{
  "n_layer": 16,
  "n_kv_head": 1,
  "head_dim": 64,
  "d_mlp": 1024,
  "rope_fraction": 1.0,
  "qk_norm": true,
  "init": "normal",
  "init_std_o": 0.0,
  "lr": 0.00236,
  "seq_len": 1024
}
Each number is 200 + 40 x the weight over the matrix's rms, rounded and kept within 0 to 999. Layers, rows and columns count from 0.

# layer 10 MLP gate, 1024x384, rms 0.093, rows 351-362, columns 0-95
189,197,273,233,228,231,141,191,272,175,166,193,165,136,145,185,195,250,213,187,145,152,234,268,198,213,235,171,144,280,135,185,208,205,165,161,196,256,206,153,121,210,169,207,143,211,154,219,192,239,176,181,201,237,144,187,135,203,230,243,268,201,198,217,159,234,213,212,250,259,270,262,148,257,226,195,144,182,77,218,207,159,180,240,162,213,299,215,161,172,200,179,208,213,181,162
206,158,178,216,142,197,193,254,197,242,185,181,192,257,223,192,184,139,233,143,191,118,219,200,229,187,202,169,196,175,238,263,236,151,171,174,209,208,188,155,271,199,183,201,193,218,213,219,162,211,249,184,206,220,202,118,133,181,203,145,261,249,254,167,195,165,253,207,195,256,240,160,218,262,221,194,109,245,241,169,259,235,142,201,212,153,180,203,206,115,174,173,225,206,195,232
202,236,230,239,194,192,181,193,261,193,190,150,236,227,190,205,213,171,253,181,178,205,214,207,231,202,207,229,160,220,249,229,203,198,208,182,153,260,194,155,213,214,199,182,212,208,214,240,117,198,209,276,173,83,276,224,219,137,167,245,205,128,225,232,202,177,236,226,219,142,231,134,202,223,172,193,162,252,232,171,291,218,181,157,221,157,217,260,206,190,201,117,284,261,167,217
213,100,169,181,206,171,266,143,211,147,161,213,164,255,155,177,152,201,184,217,201,211,215,202,197,196,223,205,179,216,198,172,205,208,257,239,187,204,180,206,268,226,221,196,234,264,261,214,170,175,215,214,236,225,203,182,142,170,215,211,209,180,174,113,176,197,187,222,235,210,134,141,107,253,271,220,174,108,203,176,137,249,172,224,192,231,143,254,131,149,209,263,156,191,219,211
250,232,152,179,195,173,191,210,226,263,183,158,169,175,224,185,211,205,211,279,214,233,189,182,159,205,296,93,253,208,130,224,194,156,214,204,223,207,266,242,154,234,259,170,242,206,196,156,220,197,275,189,136,233,185,198,222,225,187,277,142,251,150,217,203,275,196,272,235,266,165,165,260,211,267,188,197,190,184,180,289,137,262,240,206,205,199,207,246,232,123,239,232,114,243,154
201,206,189,271,271,171,213,160,244,225,157,193,210,224,258,209,289,239,203,199,220,209,174,193,198,207,221,158,188,152,252,190,210,187,216,173,244,207,197,281,162,192,233,255,181,161,158,136,221,228,166,193,198,238,233,262,217,130,203,217,173,181,201,229,228,187,228,193,266,257,223,233,162,234,251,211,162,188,243,174,183,195,163,143,174,166,121,293,197,133,237,225,235,241,162,245
260,182,268,217,167,197,236,235,225,166,143,178,153,157,192,158,231,250,198,164,134,199,155,208,176,190,243,245,213,243,160,221,137,217,203,138,165,264,165,249,202,202,149,211,251,145,173,279,164,209,176,254,244,253,198,211,184,171,151,197,205,193,175,131,242,158,137,209,205,212,220,261,235,168,185,216,202,198,167,187,229,179,222,162,99,215,337,206,218,194,257,218,153,226,177,215
189,179,153,213,216,197,125,215,211,181,186,294,215,193,168,179,149,120,108,172,158,198,191,163,173,231,189,174,155,170,165,271,228,155,204,135,166,248,140,220,268,180,191,215,200,215,246,230,165,215,267,280,202,186,180,149,221,223,208,265,161,228,219,173,210,202,193,153,223,211,178,214,269,154,188,207,208,164,148,162,216,233,261,77,215,155,180,276,218,246,185,198,278,160,291,170
166,207,231,167,159,225,233,294,211,182,212,182,206,181,244,232,151,255,196,226,127,222,225,199,182,235,242,194,284,153,177,180,230,205,191,191,275,153,200,202,255,231,223,201,150,211,207,194,127,209,180,243,189,165,123,214,215,261,118,256,150,256,217,215,237,189,178,232,249,192,231,163,174,169,255,159,236,195,177,172,235,177,173,182,199,233,197,182,260,190,169,210,239,101,187,174
147,194,219,253,176,299,230,192,212,110,235,203,202,145,252,235,209,237,131,250,215,121,165,143,132,151,207,149,253,189,225,177,165,229,271,156,256,210,196,138,121,197,172,164,209,186,228,175,155,247,193,337,264,193,188,207,269,174,159,170,95,195,237,228,162,296,285,136,155,194,220,278,250,202,244,140,150,185,213,185,204,268,266,214,232,151,156,294,160,141,222,257,206,189,209,227
217,139,264,221,208,181,233,218,182,241,202,207,186,167,205,188,165,195,202,236,181,236,187,154,166,218,238,261,289,213,113,188,181,205,121,173,208,270,194,186,240,203,181,214,207,202,200,162,192,253,285,168,250,163,161,241,225,231,246,222,233,208,209,218,179,161,149,288,225,183,145,238,181,202,151,253,235,194,276,175,199,190,216,195,230,162,192,124,153,239,201,220,232,152,153,194
137,128,183,260,248,138,242,152,147,195,209,281,155,199,140,151,171,163,210,189,157,127,108,126,165,216,190,232,256,179,210,181,181,173,197,262,220,218,148,103,231,164,196,181,232,155,259,237,282,252,219,286,229,189,179,167,202,206,179,224,200,274,244,184,228,196,253,190,128,132,242,185,211,210,228,212,244,165,257,212,198,259,191,162,149,224,172,232,220,236,175,223,173,188,123,157
# layer 10 MLP up, 1024x384, rms 0.0968, rows 351-361, columns 0-95
230,194,196,143,205,201,210,213,185,216,159,190,176,304,151,216,237,198,224,144,209,234,116,154,212,175,201,213,336,175,227,197,194,239,229,217,208,244,202,204,151,167,217,172,150,280,193,220,217,213,124,243,228,118,183,232,207,256,177,200,257,224,171,141,166,141,216,176,208,176,204,194,166,204,189,225,160,204,238,177,207,180,177,264,250,202,211,122,158,204,244,239,229,198,167,203
232,242,104,258,192,248,207,259,147,176,165,177,237,214,214,230,207,189,186,185,110,106,220,180,223,250,228,235,215,142,189,136,192,171,240,185,240,180,130,270,173,196,230,171,261,240,261,170,176,207,182,242,242,200,183,195,134,165,198,132,248,179,227,243,201,181,140,221,183,297,141,120,251,267,229,175,205,234,222,147,208,195,139,197,151,216,236,211,155,227,199,313,193,213,114,198
199,227,264,227,156,192,222,268,206,185,190,198,201,118,194,221,163,202,192,231,259,223,235,173,190,146,209,163,209,207,214,206,146,232,201,192,193,225,195,179,174,166,188,243,122,173,147,199,216,252,227,215,193,193,221,175,257,190,220,209,274,136,147,184,219,198,202,211,190,163,238,279,200,172,268,212,153,215,164,250,227,181,222,166,155,244,190,243,150,194,225,127,244,189,212,265
215,106,199,124,210,229,166,192,145,241,191,185,243,262,212,168,183,156,262,235,114,225,220,283,254,273,200,202,225,234,197,185,218,235,189,173,180,217,185,238,210,209,197,194,226,231,235,121,167,136,236,155,165,172,259,212,193,179,213,192,240,194,203,288,160,157,222,241,207,238,184,207,210,202,236,212,211,268,159,248,233,215,232,222,218,154,118,126,158,175,255,239,162,251,228,227
266,168,153,173,220,185,234,169,242,262,169,266,210,284,240,178,230,228,311,187,241,185,214,197,203,271,169,142,210,145,156,234,182,208,199,150,175,222,190,206,189,192,206,167,189,191,237,217,171,221,166,181,144,169,200,210,198,205,160,177,233,195,192,266,255,196,144,189,223,273,248,225,161,185,274,166,158,254,226,155,180,176,250,186,190,219,170,205,228,192,229,148,193,221,247,231
190,225,156,219,267,188,208,140,139,186,209,243,130,123,162,207,150,211,169,173,169,243,159,204,213,230,161,210,150,167,253,193,184,171,177,196,171,173,176,238,217,189,265,170,175,175,170,239,186,227,151,202,165,190,192,174,220,125,226,127,147,182,192,154,234,298,105,247,201,201,168,162,170,165,203,227,167,239,158,159,161,185,192,256,222,280,201,254,167,160,209,217,164,206,230,156
103,130,219,173,171,165,277,243,169,200,258,256,200,222,207,209,217,221,204,178,182,194,281,219,168,248,192,175,241,235,259,200,256,171,243,142,235,191,179,217,213,239,201,148,206,215,213,122,133,259,163,216,213,183,186,207,218,203,197,254,282,220,186,257,137,265,112,247,172,201,230,188,212,222,162,197,207,196,203,160,276,267,246,277,220,195,166,224,192,190,104,138,198,167,124,181
270,155,126,238,231,244,169,227,212,170,205,155,171,169,158,208,176,230,197,203,228,220,232,185,178,193,282,164,197,238,206,166,216,212,263,142,182,231,161,140,237,146,113,184,204,205,177,170,226,210,218,164,162,299,136,202,177,241,208,245,180,105,193,215,173,205,232,169,229,227,245,173,161,150,300,253,186,179,184,180,228,204,192,184,142,212,210,241,127,220,157,251,180,263,144,222
198,167,182,196,189,238,171,200,211,227,181,249,154,210,221,242,261,170,181,143,149,274,220,193,217,199,206,169,211,183,109,156,238,161,161,273,178,170,232,187,192,136,213,186,219,190,210,149,200,220,205,231,102,235,163,153,232,278,268,185,232,173,198,222,251,133,268,170,171,258,144,203,210,229,239,274,209,244,209,182,202,184,250,201,232,198,186,192,227,155,297,146,204,195,255,256
215,187,191,160,186,214,261,206,284,132,133,288,160,203,227,203,220,284,139,329,212,201,159,182,190,169,210,249,194,179,244,211,241,198,221,166,214,195,234,100,183,223,153,137,122,137,120,200,191,245,184,153,251,216,156,203,150,183,224,133,142,182,221,198,200,213,184,172,205,174,203,158,217,214,220,239,246,217,216,173,209,185,238,259,147,259,192,167,160,226,233,113,200,233,304,204
160,251,253,211,167,175,302,173,111,153,203,223,207,225,227,212,159,153,234,222,246,130,221,132,140,241,195,208,186,173,205,133,197,160,180,194,249,221,236,312,215,193,156,193,344,228,173,190,171,186,231,253,192,137,176,191,196,239,253,194,203,204,214,166,222,191,246,191,233,193,233,165,225,181,186,145,111,231,171,150,241,138,258,251,171,209,189,180,176,226,211,185,157,204,135,126
# layer 10 MLP down (transposed), 1024x384, rms 0.09, rows 351-361, columns 0-95
217,251,173,204,226,182,161,254,221,229,182,231,234,214,207,291,252,178,168,142,185,152,181,153,209,228,194,209,238,166,174,262,187,224,205,275,203,190,182,176,211,159,174,228,251,188,224,265,232,220,172,231,169,237,156,171,192,202,266,224,309,139,271,195,222,184,216,175,141,141,169,201,205,215,182,190,190,163,232,153,179,226,271,209,204,260,224,55,222,184,173,208,215,193,186,197
180,170,286,170,196,147,195,165,252,165,220,227,227,249,245,244,205,232,214,186,202,192,214,184,206,247,197,197,189,231,187,162,241,202,198,199,228,203,187,104,198,241,193,269,167,178,128,189,215,223,275,214,243,193,276,234,283,208,162,259,207,210,190,253,220,206,273,181,212,155,322,185,197,235,191,214,195,243,180,167,235,201,207,203,267,180,226,163,208,249,117,205,205,156,150,178
237,161,195,162,228,188,147,211,233,217,183,235,200,170,219,163,131,267,167,256,180,230,211,167,229,190,196,236,199,250,176,223,232,113,184,199,206,222,190,160,206,195,194,222,222,222,187,205,215,230,108,202,177,234,202,184,157,238,202,213,200,172,185,175,184,221,249,155,212,156,160,103,168,216,202,121,234,239,206,226,238,183,112,247,238,207,217,213,240,205,194,186,217,289,209,207
197,141,170,144,267,114,205,189,216,212,160,207,189,260,198,191,126,129,272,294,253,142,153,161,204,231,173,226,168,182,189,229,168,183,212,229,134,184,188,156,138,254,250,171,169,201,278,216,240,202,254,183,146,198,293,215,137,188,205,166,189,193,144,122,149,193,138,152,180,194,179,172,203,151,219,284,210,170,233,144,179,163,178,252,252,207,209,98,190,175,187,229,145,206,233,197
201,139,217,201,168,148,190,182,171,225,139,278,234,232,215,176,180,200,264,159,272,209,263,168,177,197,155,226,236,202,176,160,233,258,223,177,235,189,181,177,184,79,269,230,222,143,114,156,208,197,197,81,64,164,208,264,203,145,180,219,202,158,196,212,151,225,173,115,183,235,229,129,224,238,179,173,200,264,256,233,229,192,224,180,257,176,225,203,195,213,174,222,228,235,241,236
236,214,188,251,172,197,214,220,203,214,194,177,194,243,225,197,152,178,240,162,177,295,225,189,283,277,220,143,207,177,253,219,207,297,130,189,265,165,203,255,178,184,261,200,209,184,147,244,211,242,201,199,121,215,261,172,265,184,157,275,227,183,173,253,200,196,254,184,229,257,158,293,196,153,173,201,148,196,199,193,243,182,159,227,170,111,221,191,196,275,225,174,160,175,175,198
241,223,239,236,162,172,158,186,227,137,309,176,163,216,118,222,181,257,188,233,220,269,166,219,192,177,234,188,234,248,144,163,199,225,204,164,207,212,181,222,252,201,193,151,242,209,206,120,219,186,222,303,216,236,130,239,273,146,274,227,265,201,207,164,171,152,174,163,214,252,254,86,295,234,240,189,185,197,163,132,121,225,207,231,253,224,215,257,169,226,189,95,212,242,142,142
255,134,201,237,198,191,193,250,258,231,134,162,153,180,196,194,188,162,120,200,173,199,204,180,113,322,159,185,228,201,205,202,227,157,187,165,216,198,139,177,281,233,174,157,235,142,233,118,148,232,200,177,172,216,187,184,265,188,156,223,148,184,233,232,216,208,217,225,176,193,253,241,213,161,175,286,224,233,189,142,151,168,215,179,209,214,120,221,246,247,262,250,153,205,220,191
207,141,173,126,214,187,202,259,303,202,195,231,212,227,200,195,269,193,252,197,197,112,196,174,215,226,251,164,156,230,225,229,219,225,175,176,162,181,177,136,189,196,176,173,222,183,220,186,143,273,219,184,147,239,155,186,214,222,174,180,223,145,142,221,196,142,199,197,198,150,173,220,186,255,200,223,174,200,224,212,202,264,260,140,207,247,240,313,121,179,234,197,186,252,197,182
148,166,187,148,241,202,187,211,238,203,256,323,137,101,191,179,187,164,136,219,189,183,140,137,197,238,235,156,170,204,245,135,181,111,188,162,177,210,234,161,258,142,130,265,147,221,208,159,220,231,213,176,220,161,219,156,234,192,200,147,124,173,185,155,255,276,146,218,153,181,223,175,233,200,222,200,183,187,179,220,217,185,176,155,223,163,189,96,191,184,188,139,248,194,242,214
229,200,156,173,214,135,195,182,210,216,204,208,199,187,252,205,157,214,237,204,188,199,68,213,224,197,196,213,140,240,227,172,195,203,197,134,213,219,184,171,204,209,203,244,226,149,222,233,210,227,190,237,117,197,211,161,190,173,190,268,196,134,202,251,188,168,203,245,198,249,244,200,217,169,188,243,195,183,162,162,258,161,174,165,134,167,163,210,139,297,180,246,211,220,222,275